Weights of a small transformer language model.
Size: 3 heads of 32, MLP 256 tanh GELU, vocabulary 8192, 1.59M parameters.
Each number is 128 + 24 x the weight over the matrix's rms, rounded and kept within 0 to 255. Layers, rows and columns count from 0.

# layer 8 MLP down (transposed), 256x64, rms 0.126, rows 32-84, columns 0-63
[[187 146 157 137 116 105 121 164  92 151  85 113 128 146 147 177 105 160 139  75 141 127 146 178 161 153  64  83 112 131 111 101 128 141 114 142 137 141 160 129  78 152 152 127 110 146 159 110 128 157 140 156  80 136 109 148 107 112 176 162  96 138 105  87]
 [126 115 183 105 164 116 126 126 119 104 138  97 129 118  88 150 150 145 117 142 120 142 104 116 126 143 185 114 138 120 143 122 187 109 162 116 147 101  77 104 118 105 140 103 184 123 125 144 163  97 133 113 179 131 126 120 123 124 168 132 158 113 116 102]
 [140 134 109 134 134 124 137 115 107 159 131 114 129  92 104 159 110 144 143 143 125 135 148 143 114 144 130 142 146 128 130 135 140 136 105  93 158 151 166 137 122 120 108 127  87 126 149 150 132 115 154 150 152 105 118 147 136 154 148 144 141  92 136 123]
 [166 110 129 121 119 119 144 162 150 165 121 130 132 118 143 136 116  97 108 129 131 132 124 164 135 144 124 165 117 149 112 143 130 129 109 120 151  79 120 127 148 129 130 152 130 117 105 146 114 120 160 115 139 168 140 101 140 154 114 114 141 109 114 143]
 [123 127 136 132 171 102 134  73 121 154 115  94 127 124 154 128 105 161 106 138 123 151 147  71 122  96 112 150 161 123 136 154 110 137 152 171  97 120  90 154 173 118 123 117 123 143 133  75 123 175  89 178 120 148 114 109 138 120 109 136 147 133 105 134]
 [144 120 109 106 144 117 145 117 153 102 166 116 107 150 125 102 136 139 137 144  78 142 119 118 155 142 173 100 134 141 114 118 125 137 133 114 165 149 109  99 143 108 129 114 133 144 142 182 123 121 143 147  94  99 128 181 117 100  99 130 157 112 130 147]
 [120 127 149 143 132 137 138 146 135 153 144 127 122 109 112 154 150 145 156 126 131 153 141 114 136 137  94 117 101 150 141 128 148 130 131  86 166 140 167 132 165 106 146 128 169 110 161 116 142 119 127 140 126 121 173 136 103 127 129 154 141 162 162 123]
 [150 130  97 112 149 134 152  83 152 145 101 117 105  99 120 123 137 117 130 119  96 146 146 147 154 137 128 131 122 169 144  95  90 130 148 129 133 131 143  97 144 153 103 158 128 103 151 137 140 100 105 100 114 127 151 155 124 156 142 143 131 159 105  93]
 [133 132  91  96 122 119 160  94 134 129 114 128  79 119 127 143 117 130 170 110  98 153 122 147 124 141 137 146 134 163 134 130 110 114 129 121 154 115  89  77 141 115 146 134 160 124 118 150 134 119 107 139 137 117  88 126  99 115 155 145 115 164 128 121]
 [124 119 104 133 141 104 173 154 155  90 114 103 130 134 123 115 145 148 137 127 117 143  86  74 111 154 143 110 106 134 143 138 171 133 118 140 184 126 117 103 117 140 140 128 133 129 152 143 122  90  96 115 117  94 137 171 133 106 163 125 143 124 141 103]
 [140 126 120 140 110 128 130 130 134 107 139 100 146 174 134 137 125 124 140 153  94 141 117 147 124 120 115 129 119 135 176  88 140 127 129 128 152 112 118 136 152 147 134 107 138 101 134 134 152 141 149 121 118  71 113 140 105  96 101 144 134 128 143 114]
 [117 133 102 145 122 129 129 129 132 138 135 165 171 114 164 141 137 139 164 159 120 142 134  79 144 120  94 150 135 132 144 116 120 143 120 115 154 119 146 116 152 170 183 136 113 145 147 128 140 113 138 102 113 107 154 158 155 107 159 158 105 115 129 134]
 [110 115 118 140 166 140  77  96 116 169 124 100  78  82 139 129  97 146 154 187  98 115  96 108 161 108 156 146  89 170 120 142 120 100 117 143 164 141 108  56 126 158 120 148 117 166 140 131 125 152  88 186 112 140 159 145 118 191 119 123 154 130 169 127]
 [144 139 101 149 147 156 122 105 143 126 138 146 112 114 124  87 148 197 155 107 126 120 111 141 157 153 150 130 138 173 119  95 117 109 146 172 145 109  91 105 109 150 142 112 167 150 134 117 138  95 103 119 144 107 108 156 124 111 115 104 138 117 133 150]
 [158 114  89 141 113 133 154 101 129 117 140 138 106 160 128  94 136 156 132  97 113 110 132 130 137 131 122 136 128  93 114  93 151 139 125 103 115 138 103 118 119 148 135 104 161 126 130 162 146 104 103 135 110  98 101 157 128 114 131 122 148 117 128 193]
 [155 104 128 149 105 143 148 125 151 103  99 146 134 129 138 138 129 140 140 165 127 127 131 131 118 152 155 153 158 100  93 105 133 158 133 106 121 142 126 134  91 141 164  95 107 148 137  91  87 156 143 127 131 143 125 111 126 125 135 130 132 104 152 120]
 [157 125 107 131 119 142 127 124 137 125 105 143 135 153 114 123 129  97 124  92 100  91  96 116 132 133 193 150 138 136 147 110 133 147 150 132 129 108 108  67 173 147 141 119 135 143 138 106 102 130 118 121 125 122 124 113 145 136 105 117 137 110 107 147]
 [136 172 114 177 113  92 119 119 114 119 139 142 112  89 121 107 163 116  95 112  86 105 133 133 143 160 143 104 143 114 143 187 156 130 115 105 157  92 161 130 131  90  99 121 163 142 147 148 134 139  95  88 176 117 139 103 104 163 127 169 147 132 133  95]
 [139 136 157 139 185 149  85 114 179 157 152  92 126 128  86 118 152 123 152 156 124 172 120  84 139 114 115 133 131 163 149 132 187  60 108 118 150 132 104 111 142 131 139 125 142 120 100 105 144 136  95 165 108 155 140 153 137 138 109 120 149  91 105 106]
 [148 192 112  71 100 133 140 111  86 130 158 185 129 139 109 121  89 123 154  91 133 128 102 126 130 118 123 116 103 126 125 108 145 136 133 109 133 117 111 112 109 137  95 116 149 132 135 136 158 132  82 119 109 126 125 124 117 130 166 138 135 165 160 129]
 [149 157 156 101 113 127 103 152 107 156 140 151 124  99 120 136 137 167 110 119 139 110 142 130  95 169 118 122 100 144  85 134 151 130  73 132 139 161 119 140 124 123 117 112 142 141 124 165 111 119  69 122 132 102  90 130 107 157 156 142 116  94 133 138]
 [124 159 118 125 131 154 144 134 153 155 133 104 123 140 141 153 112 121 140 119 112 133 130 114 107 129 147 161 129 173 124 137 121 117 144 104 160 147 183 166  77 116 133 129 147 119 125 154 134 122 166 139 135 130 155 141 112 128 151  93 156 120 163 109]
 [170 124 149 153  93 133 137 149 170 107  76 119 139 132 195 127 154 101 133 160 143 127 125 113 116 151 139 156 138  97 121 130 153 121  83 140 156 117 132 132 145 126 186 171 154 129 152 152  84 154 123 113 100 105 114 165 129 165 126 145 101 121 134 154]
 [119 117 119 121 129 150 147 160 118 132  81 110 105 128 121 109 150 137 154 126 127 141 108 128 133 158  70 155 106 129  95 107  84 119 162 132  79 173 124 101 138 129 127 125  99 141 124  93 159 159 176 106 124 138 169  87 105 108 145  88  66  67  92 121]
 [109  99 111 142 125 142 137 114 160 101 119 107 164 138 125 147 135 102 122 108 152 149 153 130 108  91  89 138 127 127 116  79 126 138 130 164 151 105 149 104 137 101 141 173 105 139 151 101 110  85 126 152  80  90 103 135 130 112 162 154 126 122 130  97]
 [133 118 156 117 140 142 101 105 111 141 129  92 164 147 144 158  85 116 159 135  92 142  96 143 133 133 155  80 123 190 135 167 165 191 104 155 157 151 137 145 129 135  88 129 130 147 144 137 146 174  88 172 115 112 128 205  69 137 174 119 143 125 126 120]
 [114 153 118 152 163 134 137 102 121 109 150 101 140 106 135 114 131 170 140  74 132 123 175  47  90 137 130 142 127 122 126 111 107 101  85 146 114 160 140 150 138  83  94 113  85 187 160 101 118 145 131 101 126 140 128  61 123 129 126 126  54  76 105 144]
 [132 139 120 116 120 107 136 119 141 146 112  85 119 105 137 133 124 111 141 142  93 111 119 103 101 117 104 122 116 125 135 104 110 142 152 100 129 106 106 141 124  90 111 126 169  84 133 142 165 115 121 153 127  90 128 130 102 131 123 125 153 139 139 139]
 [ 77 162 142  79 186 118 130 143 132 129 121 156 129 113 101 119 187 141 152 182 128 142 114 171  96 119  86 181 131 123 142 120 125 131 173 108 115 167 148 179 110 112 138 118 115  81 173 121 101 108  81 147  84 138 121 107 119 112 137  92 105 139 147 138]
 [108 167 127  98 189 123 130 138 143 164 116 130 112 135 131 116  79 148 140 152 150 145 100 147  79 156 144 133 132 135 146 166 150 128 110 126  99 134 100 151  93 139 107 143 108  59  88 139 150  95 159 126 125 179 141 129 127  95 145 148 147 115 115 126]
 [ 80 144 127 163 117 118 122 143  85 109 111 111 104 100 149 139 146 118 107 139  91 160 119 168 132 168 131 135  93  89 131 100 128  98  97 115 103 162 135 126 123 110 137 148 153 131 135 110 138  76 131 115 124 126  98 132 144 139 119  91 147 107 122 114]
 [161 139 110 140 137 145 169 141 140 102  94 148 136 133 146 102 138 127 115 125 131 126 178 104 140 139 142 115 122 148 107 129 121  89 109 115 160 157 148 101 114 133 157 134 137 118 101 122 135  84 112 117 100 118 143 163 122 158 116 133 139 132 141 156]
 [149 117 148 104 139 134 135 153 115  98 111 144 155 153 128 113 153 136 123 151 114 121 114 131 121 130 132 130 103 145 113 126 131 146 141 168 128 105 132 136 122 140 162 127  95 135 123  84 101 128 132 172 112 125 138 141 125 122 122 101 130 104 113 168]
 [112 117 166  98  95 107 118 143 120 130 142 170 131 167 134 138 170 122 114 158 174 116 111 101 148 126 132 108 120 110 200 153 143 146 121 106 132 109 145 101 101 120 117  89 150 160 139 111 155 123 123  99 224 135  89 120 129 146 125 100 154 170 121 105]
 [141 151 139 146 120  84 151 135 106 151 121 111  89 132 158  99 132 135 137 115 158  91 138 124 116 184 144 117 141 105 102 131 141 146 132 156 114 123 110 126  99 121 128 115 125 168 123 158 106 129 134 138  97 127  92 119 108 105 102 128 172 131 111 154]
 [148 108 103  91 103 144  82 114 109 121  90 161 131 115 170 162 157  87 138 133 111 134  79 128 150 123 159 139 127 142 130  68 147 128  97 133 111 125 108 184  65 170 108 191 124 157  80 115  94 128 141 124 137  93 148  44 126 150 127 156  91 129 129 127]
 [103  80 129 117  93  72 194 150 190 187 119 111 204  78 140 101 105 144  55  96  30 132 160  58 149 202 140 144 127 151 130 118 134 122 107 145  46  96 173 102 227 100 181 218 161  80 125  87  94 184 167  83 211 140  96 111 125 141 144 204  73 132  59  78]
 [154 154 124  93 150  94 116 158 117 116 123 103 152 163  97  99 110 150 140 109 129  98 132 113 127 107 143 131 158 142  97 122 185 122 113  89 159 128 106 126  97 140 144  91 113 123 105 123 170  99 128 137 147 119 127 153 124 114 114 130 165 138 151  91]
 [150 167 133 137 131 160 133 144 163 100 131 123 126 116 118 136 135 126 139 156  88  88 108 121 147 149 145 140 140 128 128  97 116 104 132 131 145 106  99  99 110 104 106 130 108 118 134 127 133  60 121 152 126 107 123 128 143  78 107  87 173 106 115 153]
 [123 132 132 139 125 174 103 121  92 136 127 157 149 111 103 133 129 191 127 136 111 154 123 130 128 127 124 131 141 100 149 143 149 131 147 154 116 133 129 139 125 140 127 122 179  65 102 109 115 167 103  99 134 162 119 108 138 145 168 113 126 129 124 127]
 [123 151 101 118 132 120 117 139 129 155 114 139 118 136 128 135 126 128 134 148 139 149 146 155 110 140 151 185 116 190 128 138 121 111 127 103 157 126 126 160 124 129 142 146 143 137 148 130 117 111 166 147 148 123 123 148 132 138 119 137 145 135 158 142]
 [119 125  99 146 117 166 149 101 134 141 126 139 112 134 115 120 146 105  95 145 134 127 133 114 156 128 105 110 126 156 124 107 123 140 124 108 124 130 123 110 137 152 129 132 152 118 136 149 100 111 111 121 135 122 111 174  99 108 144 144 103 141 143 114]
 [113 106 129 146 135 157 129 132 157 132 110 139 189 112 120 112 137 137 148 162 178 109 140 130 151 131 108  90 132 133 115 124 136 142 103 111 123 132  94 144 105 114 102 106 146 124 121 125 111 111 124 123  98  76 116 151 130 136 116 110 131 139 134 113]
 [139  74 148 145 144 159 130  96 128 130 184 108 124 168 124 149  89  86 124  96 146  97 122 164 120 123 135 191 108 150 157 116 123 149 170 124 131 126 143 146 150 138 141 115 114  91 143 125 146 131 125 144  97 117 122 115 125 101 147  90  87 132 132 138]
 [154 156 163 144 144 101 145 165 145 161 122 183 121 137 124  98 105 149 163  91 179 120  82  86 101 126  96 114 134 129 119 161 147 167 131 137 121 117 113 125  94 140 120 104 119 106 108 135 158 102 134 175 124 124 120 177 116 142 154 146 141 140 147 126]
 [128  93 142 139 111 135 126 103 176  96 153 185  99 106 124 134 155 127 106 103 131 155 112  81 138 162  75 146 115 126 163 139 120 127  87 131 129 141 120 135 149 112 133 125  98 150 162 173 123 113 138  94 166 162 114 121 154 118 111 102 122 140 144 132]
 [136 124 123 127 103  97 127 118 134 128 109 127 148 153 118 148 143 105 126 136 119 142 130 124  59 196 145 124 142 183 152 119 121 104 128 102 100 115 138 151 106 122 126 122 160 111 136 143 116  97 139 156 137 124 140 170 121 164 133  95 137 135 110 100]
 [133 156 130 123 117 125 167  85 112 102 141 129 126 141  87 103 124 130 124 122 115 114 131 176 121 164 150 155 116  94 173 113  84 141 141 143 131 101 116 111 129 196 113 135 117 110  89  92 147 140  97 112 103 138 148 124 153 125 124 140 126 156 126 106]
 [137 180 111 108 149 167 141 123 128 128 117 133 108 113 170 170 120 115 126 134 105 144 150 106 103 130 142  86 152 154 134 135 185 109 111  96 164 110 167 123 162  85 100  98 143 122 142 163 129  92 115  95 158 153 150 109 101 134 134 118 107 140 136 109]
 [ 94 109 131 154 139 149 104 126 136 103 128  97  91 151  75 115 143 136 151 141  94 145 141  99 121 174 156 160  88 104 136 111 111 148 114 131 140 113 110  79 116 137 173 128 150  70 140 136 144 125 120 134 121 145 112 146 144 136 116 124 145  86 112 113]
 [115 105 134 199 118 109 115  98 161 148 185 121 159 137  98 105  95 112 178 126 142 146 141 151  92 140  78 123 126 153 139 117 117  80 149 154 137 124 115  79 120 157 115 167 153 129 101 112 129 122 149 135 145  81  86 139 140 168 115 162 159 137 144 100]
 [139 166 101 155 123 142 141 142 136  97 106 112 130  90 139 123 136 126 142 139 144 125 130 159 138 119 156 139 163 155 137 121 107  98 131 113 154  95 116  80 101 137 126 149 112 123 138  98 149 132 142  91 122 142 125 149 117  95 101 153 127 128 148  98]
 [172 158 133 117 126 199 128 123 185 155 199 138 118 130 130 149 161 139 153 150 156 122 158 123 119 106 135 149 124 128 130  78 134 141 126  34  80 126 145 109 149  88 125 153 137 126 168 135 144 147 112 122 101 135 113 150 161 157 125 128 150 151 166 144]]
# layer 8 MLP up, 256x64, rms 0.108, rows 33-84, columns 0-63
[[106 129  81 191 113 120 129 100 143 107 116 115  85 125  85 101  92 137 166 143 120 113 110 117 160 141 120 110 120 117  82 148  89 143 123 128 113 154 114 117 131 175 156 151 112 106 130 110 117 168 101 186 105 148  96 126 148 106  65 112 113 135 157 183]
 [129 163 133  89 142 122 119 110 110 138 113 129 153 112 150 108 108 162 142 121 131 111 128 134 145 137 122 146  84 150 109 134 120  96 117 140 156 141 140 116 110 146 175 116  85 166  98 129 110 169 148 102 111 149 143 115 151 149 144 114 158 107 126 131]
 [154 115 136 132 141 140 114 132  80 117 162 129 111 154 130 107 106 124 152 104 111 121 133  98 154 106 176 131 119 140  92 153 103 128 152 141  73 131 151 110 123 123 161 148  89 133 140 102 108 136 110 153 130 113 145 113 140 117 150 118 121 111 132 137]
 [159 126 134 165 118 155 125 133 125 166 130 149 146 141 199 105 138  72 141 132 162 139 122 173  97 116 157  82 115 108  99 121 146  93 120 119  90 103  74 134 161 191 189 170 142 117 101 133  94 128 165 103 114 122 128 118 146 128 151 124 132 140 119 135]
 [115  96 131  91 155 144 120 147 132 142 116 147 129 118  71 117  90  83  87 114  86 135 163 157 148 108  92 121 140 118 105 151 104 125 144  91 128 136 145 135 143 116 116 138 126 146 122 110 118 131 137 142 149 162 149 107  92 122 158 137 159 129 146 133]
 [159 141 134 103 128 146 140 114 146 142 146 134 165 117 135 127  97  95 111 140 178 118 118 123 161 118 123 138 130  97 125 139 108 126 130  97 121 133 134 141 117 119 104 143 100 150 116 137 124 137 119 147 106  91 141  98 118 164 102 134 113 123 116 138]
 [139 125 132 136 140 126 119 153 123 141 145 112 147 109 130 101 142 124 140 153 181 125 119 115 110 123 128 113 158  88 113 156 128 108 134 147 120 128 120 147 107 111 146 121 173 132 151  99 141 125 147 144 125 134 118 108 108  87 104 154 129 127 149 123]
 [120 135 148 135 148  89 107 117 133 121 152 136 135 128 146 131 118 127 101 146 137  94 116 115 102 164 119 123 112  98 143 125 125 102  73 147 123 133 143 146 139 138 113 152 131 135 121 111 122 130 109 160 127 132 137 145 138 123 142 129 145 126 116 129]
 [119 143 149 130 164 155 139 139 166 101 124  78 119 166 134 114 128 112 156 154 131 126 114 129 171 114 120 127  94  99 131 117 138 142  96 141 138 129 128 174  97 117 135  67 153 129 100 116 110 122 130 151 111  99 111 123 144 120  99 118 110 132 139 110]
 [116 105 142 120 145 157 105 114 140 147 106 112  93 147  92 134 130 136 113 166 124  70 152 127 149 103 105 128 121 136 119 127 138 110 148 169 102 128 148 126 129 162 163 166 110 114 130 152 116 106 110 126 164 164 137  79 124 151  89 108  87 123 127 115]
 [163 134 127 126 135 123 128 128 140 111 116 109 140 107  98 118 148 100 155 154 141 128 119 140 118 122 182 113 121 156 119 138 114 121 127 154 117  96 143 126 143 126 119 150 136 129 117 100 100 148 106 129 166 161 106 179 127 170 110 147 112 148 118 105]
 [129 133 132 123 119 101 164 166 125 163  82 102 168 124 127 137 138 128  98 163 172 147 154 147 108 144 164 116 131  89 140 140 108  97 149 133 155 133  84 145  72 106 135 111 197 122 119 124 124 137 177 108 170 147 107  90 150  98 123 115 152  58  72 126]
 [130 147 119 133 102 101 137 129 116 147 118 119 138 113 140 139 106 118 119  94 159 115 137 130  97 165 164 123 116 147 134 145 156 146 125 167  96  90 148 151 125 154 129 178 152 143 131  91 114 143 108 102 115 129 123 132 131 122 121 125  80  87 112 110]
 [103 123 134 129 118 135 136 151 122 132 130 118  97 185  98 119 100 155 139 142 136 139 102 118 145 146 135 119 125 142 120 144 164  86 117 134 137 106 117 148 126 141 197 121 120 100 175 124  95 150 131 144  95 116 103  92 107 125  90 137 181 110 150 138]
 [134  95 146 135 139 120 141 141 139 154 117 112 155  97 118 145  85 130 116 132 110 153 126 122 101 126 107 127 108 156 122 102 107 157 133 101 124 134 119 133 147 134 126 113 121 102 145 132 118 105 103 116 166 110 206 147 131 158 155 115 145 120 148 132]
 [155 109 117  99 111 145 102 122 110 162 139 134 129 146 158 168  94 122 122 107 131  98 153 112 107 125 114  97 140 147 121 146 144 146 169 158 125 160 125 125 103 134 129 111 161  89 135 125 139 125 138  97 142 102 137 132 107 156 118  81 109  81 128 138]
 [160  95 116 115 107 158  79 117 133 162  95  92 159 128 115 122  95  90 152 139 172 136 119  94 136 103 176 128 145 121  94 152 146 124 109 137 121 132 108 120 113 120 136 137  76 148 120 123 105 119 165 141 117 166 106 151 178 121 120 169 154 130 113 132]
 [145 133 120 152 136 117 111 155 145 150 129 102 123 126 159 148 153 127 120 161 123  71  90 198 146  94 144 116 128 101 157 131 126 127 101 173 116 126 162 175 107 112  99 110 124 196 134  85 127 144 162 118 128 166 158 140 115 124 197 121 122 150 100 107]
 [ 92 140  99 127 120 115 114 102 128 128 166  96  89 157  87 121 164 107 144 158 122  98 150 164 164 138  99 150 147 151 108 108 145 104 162 115 113 127 120 159 155 161 116 122 114 117 115 139 109 147 157 188 152  81 130  92  95 157 152 114 128 123 130 114]
 [151 115 159 157 145 136  96 114 160 146 119 112 136 151 128 109 122  65 123 141 140 148 135  92 137 107 162 134 138  87 178 116  59 152 122 124 100 119 134 133  95 145 123 151 110 116 134 157 152 130 151 119 134 142 170 128 167 118  97 145 128 126 136 124]
 [123 123 141 110 122 131 115 124  97 111 160 138 136 136  74 148 138 112 165 148 160 101 104 128 130  73 129 129 133  83 126 133 149 122 145 130 115 159 147 143 141 126 131 145 148 132 153 140 112 127 116 124 139 142 126 112 178 131  89 170 149 139  73 151]
 [ 99 109 154 136 146 110 170 131 104 176 110 109  83 162  78  97 126  76 119 146 106 127 198 167 132 122 155 125 100 144 118 126 123 149  72 102 171 132 135 155  85  84 152 119 168 124 101 125 120 122 145 150 102 131 120 119 147 112 126 153 134 167 161 125]
 [103  83 142 120 127 108 152 126 110  97 103 116 132 116 126 184  87 187 113 168  92 108 178 145 129 162 114 141 142 142 128 204  88 155 110 214 110 102 116 131 100 123 128 123 129  87  95 126 128 122 148 105  96 147 134 111 132 147  93 159 173 133 129 153]
 [172 104 139 135 128 129 113 123 128 111 139 117 126  89 123 140  92 113 123 154  94 138 111 137 168 115 154 131 146 123 175 151 119 102  94 122 122 132 158 141  99 112 119 112 154 160 119  83 112 149 111  91 147 161 148 108 158 158  85 111  73 154 140  95]
 [ 91 151  93 132 152 120 104 146 129 142 120 141  93 129 137 151 139 125 120 168 152 169 187 139 142  93 142 102  64 127 152 124 114 125 127 117 166 119 134 137 128 129 106 125 137 130 112  96 131 162 141 117 136 138 141 114 175 118 121 125 149 170 112 125]
 [ 76  94 150 135 171 121 117 171 184 124 131 109 104 135 164 126 142 100 150 144 103 113 118 148 139 151 148 137 124  86 156 122 123 135  91  96  76  98 184 150 128 124 178 144 142 117  85 106 151 121 113  82 139 148 125 156 146 135 134 127 122 103 121 141]
 [145 111 152 151 110 130 130 163 154 181 144 143 115 130 154 151 129 106 131 137 103 144  93 135 110  76  94 144 122 121 131 110  92 133 133 125 133 120 138 145 149 147 141 142 128 120 148  71 125 156 158 127 143  76  77 112 134 121 153 162 107 169 140 117]
 [116  94 155 180 119 111 132 142  76  97 135  93 124 151 108 111  75 103 147 124  57  74 126 167 163 161 144 132 106 168 130 169 155 100 150 100 120 126 129 107 180 164 125  95 135 150  93  96 142 122 114 139 145  78 173 125 122 144 156 131  91 122 106 122]
 [127 118 111 142 139 132 147 197 146 117 129  74 128 120 171 100 108 130 123 133 110 160 112 105 102 165 170 121 118 151 152 142 112 108 130 108 167 111 114 135  95 124 137 119 119 127 118 176 111 138 183 130 131 112  97 138 154 138 127 161 131 118 122 134]
 [129 141 134 151 118 132 138 172 126 137 147 129 113 133 112 126 121  85 131 137 111 126 138 135 162 108 112  97 140 156 129 101  93 149 139 115 131 105 123 127  69 112 137 123 103 139 130 149 159 123 130 110 106  74 131 149 137 189 154 105 146 158 157 147]
 [124  87 117 120 149 131 114 140 123 109 131 111 109  90 134 138 145 150 113 126 164 111 139 157  88 125 106 133 103 132 107 151 101 113 131 124 136 121  82 146 169 156  89 166 100 139 134 107 104 170 120 171 141 160 122  94 137 103 144 102 117 129 186 106]
 [108  95 149  96 119 141  99 130 103 155 137 143 134  98  94  89 106  95 135 150 116 137 130 147 157 151 126 129 143 124 171 130 127 105 111 109 125 143 136 120 166 117 111 115 125 176 125 125 122 168 121 116 133 127 154 161  91 137 124 126 120 144 135 151]
 [151  85  94 127 129  96 102 119  75  75 197 125 151  78 139 142 159  82 137 140 130 120 176 126 147 133 163 129 144 135 127 132 114 111 166 108 108 115 131 135 132  86 167 128 134 103 103 109  94 145 176 156 121  90 153 112 115 153 136 166 132 149 156 142]
 [128 132 117 175 116 138 101 151  99 111 157  94 175  93  80 121 131 151 159  93 118 144 156 141 106 123 134 135 170 105 147 111  93 106 137 171 123 145 153 161 162 120 182 106 128 113 122 150 110 119 160  83 131  97 105 143 131 159 164 127  79 140 121  90]
 [139 131 113  94 118 138 161 133 113 155  95 106 175 125 132 129 123  80 146 115  98 171 157 132 119 108 106 118  89 161 109 129  96 120 128 134 141 132 130 149 101 172 149 117 121 164 104 120 116 124 156 122 149 105 145  98 122  98 145  90 136 144 138 152]
 [152 162 102 133  75 161 165 131 155 152 117 102 121  96 129 142 153 126 127 180 165 114 128  48 145 156 112  47 154 139 136 154 132  67 227  87  99 130 162 161 103 128 100 188 119 121  88 121  90 123 146  96  88 126 151 142 198 172 115 170 111 178  95  59]
 [125 149 132  97 145 121 107 193  90 116 128 128 142 113 141 106 134 140 126 148 194 170 128 103  97 135 176 114  77  98 131 143  96 145 157 138  99 119 141 169 120 127 121 103 113 149 117 140 128 135  98 124 141  98  76 125 145 135 127 139 146 121 126 141]
 [ 81 157  84 134 115 122 139 116 115 127 160 132  94 123 118 136 130 130 146 141 111 171 124 119 133 108 105 140 138 137 127 149 152 145  81 142  90 130 145 135 128 158 120 135 118 138 111 107 130 132 180 149 138 128 124 119 114 144 118 142 100 154 131  98]
 [144 130 130 122 108 104 161 123 129 117 151 127  90 135 137  80 112 129 143 170 118 110 142 114 145  75 138  99 126 162  66 114 131 106  97 110 175 150 131 140 150 123 181 137 134 112 125 137 125 121  96 115 108 114 123 154  84 119 125 106 113 118 106 144]
 [148 106 151 125 131 171 122 143 122 101 178  99 139 129  93 104 118 125 117  90 144 110 116 133 119 136 132  95 129  97 143 106 119 133 131 128 136 140 111 147 166 107 130 151 112 132 113 136 146 136  98 129 135 165 161 104 120 126 134 109 136 130 116 141]
 [132 134 109 148 116 133 138 106 111 109 147 117 114 112 158 145 115 123 165 155 126 125 113 118 107 150 114 107 118 136 135 135 133 130 146 108 146 130 112 175 125 156 132 115 129 130 142 100 122  95 126 131 130 127 127 149 126 118 154 146 141 143 142 146]
 [109 105 101 132 137 102 109 139 175 146 136 148 129 100 103 131 149 112 117 153 114 134 148 107 131 133 132 146 158 129 155 153  90 153  95 136  97 125 126 155 171 175 123  93 113 153 113 129 101 137  88 121 131 149 124 101 141 149 130 121 152 162 175  95]
 [112 108  92  77 165 142 100 120 150 120 161 140 141 180 120 176 118 124 160 112 172 113 119 130  77  75 128 143  97 164 155 115 161 123 131 110 126 204 186 142 162 133 127 163 150 164 144 101  99 152 138 105 157  90 127 128 100 122 136 117 155 161  91 155]
 [100 135 117 105 151 162 131 137 106 111 145 125 144 130 109 147 114 125 135 179 120 126 153 138 147  93 153 137 114 120 132 175 133 113 122  79 129 126 148 147 138 160  94 144 168 137 111 147 124 147 111  88 157 104 134 111 143  92  98 102 125 110  99 156]
 [157  81 126 165 152 123 117 145 117 126 103 145 139 153 115 110 107 152 147 161  90 124 140 188  90 135 158 122 119 136 114 144 101 123 130 116 120 178 107 143 160 157 150 139 168 164 128 120  95 103  95 132 131 139  98 106 106 111 144 129 123 156 122 122]
 [118 164 122 144 162  99 118 185 143 127 106 136 129 158 122 114 145 102 152 146 104 130 137 117 118 142 126 112 177 127 178  72 123 116 107 120 130 119 132 155 120 130 126 123 137 121 139 101 147 135 111 137 100 113 128 128 138  90 154 135 101 132 163 150]
 [113 115 124 178 113 117 109 174 163 135  75 100 111 139 128  97 132 116 147 137 160 157  82 118 174 116 143 122 124 122 115 137 143 153 108  77 141 155  76 127 141 156 122  97  94 176 139 135 136 152 162 106 116 102 130 116 142 151  89  83 156 102 114 143]
 [163 133 139 136 152 117 109 141  72 147 129 108 171 100 110 124 104 118 128 149 142 103 129 141 130 113 113 136  96  84 113  99 105  98 129 170 125 154 106 128 137 177 131 130 130 115 118 114 124 137 152 163 129 101 124 114 115 132 118 145 147  96 151 127]
 [161 129 107 119 122 144  96 135 114 154 157 128 138 138 132 154  73 145 118 119 116  85 126 112 111  62 139 109 124 148  57 106 146 123  97 130 144 189 140 112 132 130 139 152 121 149 102 116 156 111 104 136 131 150 127  99 123 135 154 109 156 152 123 123]
 [136 100 130 153 134 122  79  99 106 192 133  97 163 133 160 144 135  94 158 128 131 114  91  93 150  93 167 105 138 139  98 141  87 114 119 152 126 166 148 139 125 134 135 124 142 111 134 179 150 113 130  92 103  46  99 180 115 134 105 131 137 150  98 125]
 [147 138 173 109 129 141 165 135 133 143  92 136 150 140 145 125 130 108 161 168 131 126 115 159 120 162  93 141 126 149 117 128 122 106 147 120 115 151 129 119 119 144 108 143  85 124 149 102  92 122 132 108 126 101 145 107 131 163 118 150 109  76 134 137]
 [ 76 102 126 118 120  96 106 153 118 145 143 116 104 110 112 113 121  96 103 148 144 133 122 142 149 201  84 156 121 128 181 173 126  67 101 119 116 128 125 139 122 139 145 126 124 136 120 113 144  93 144 180 137 105 114 131 140 111 168  88 118 124 101 143]]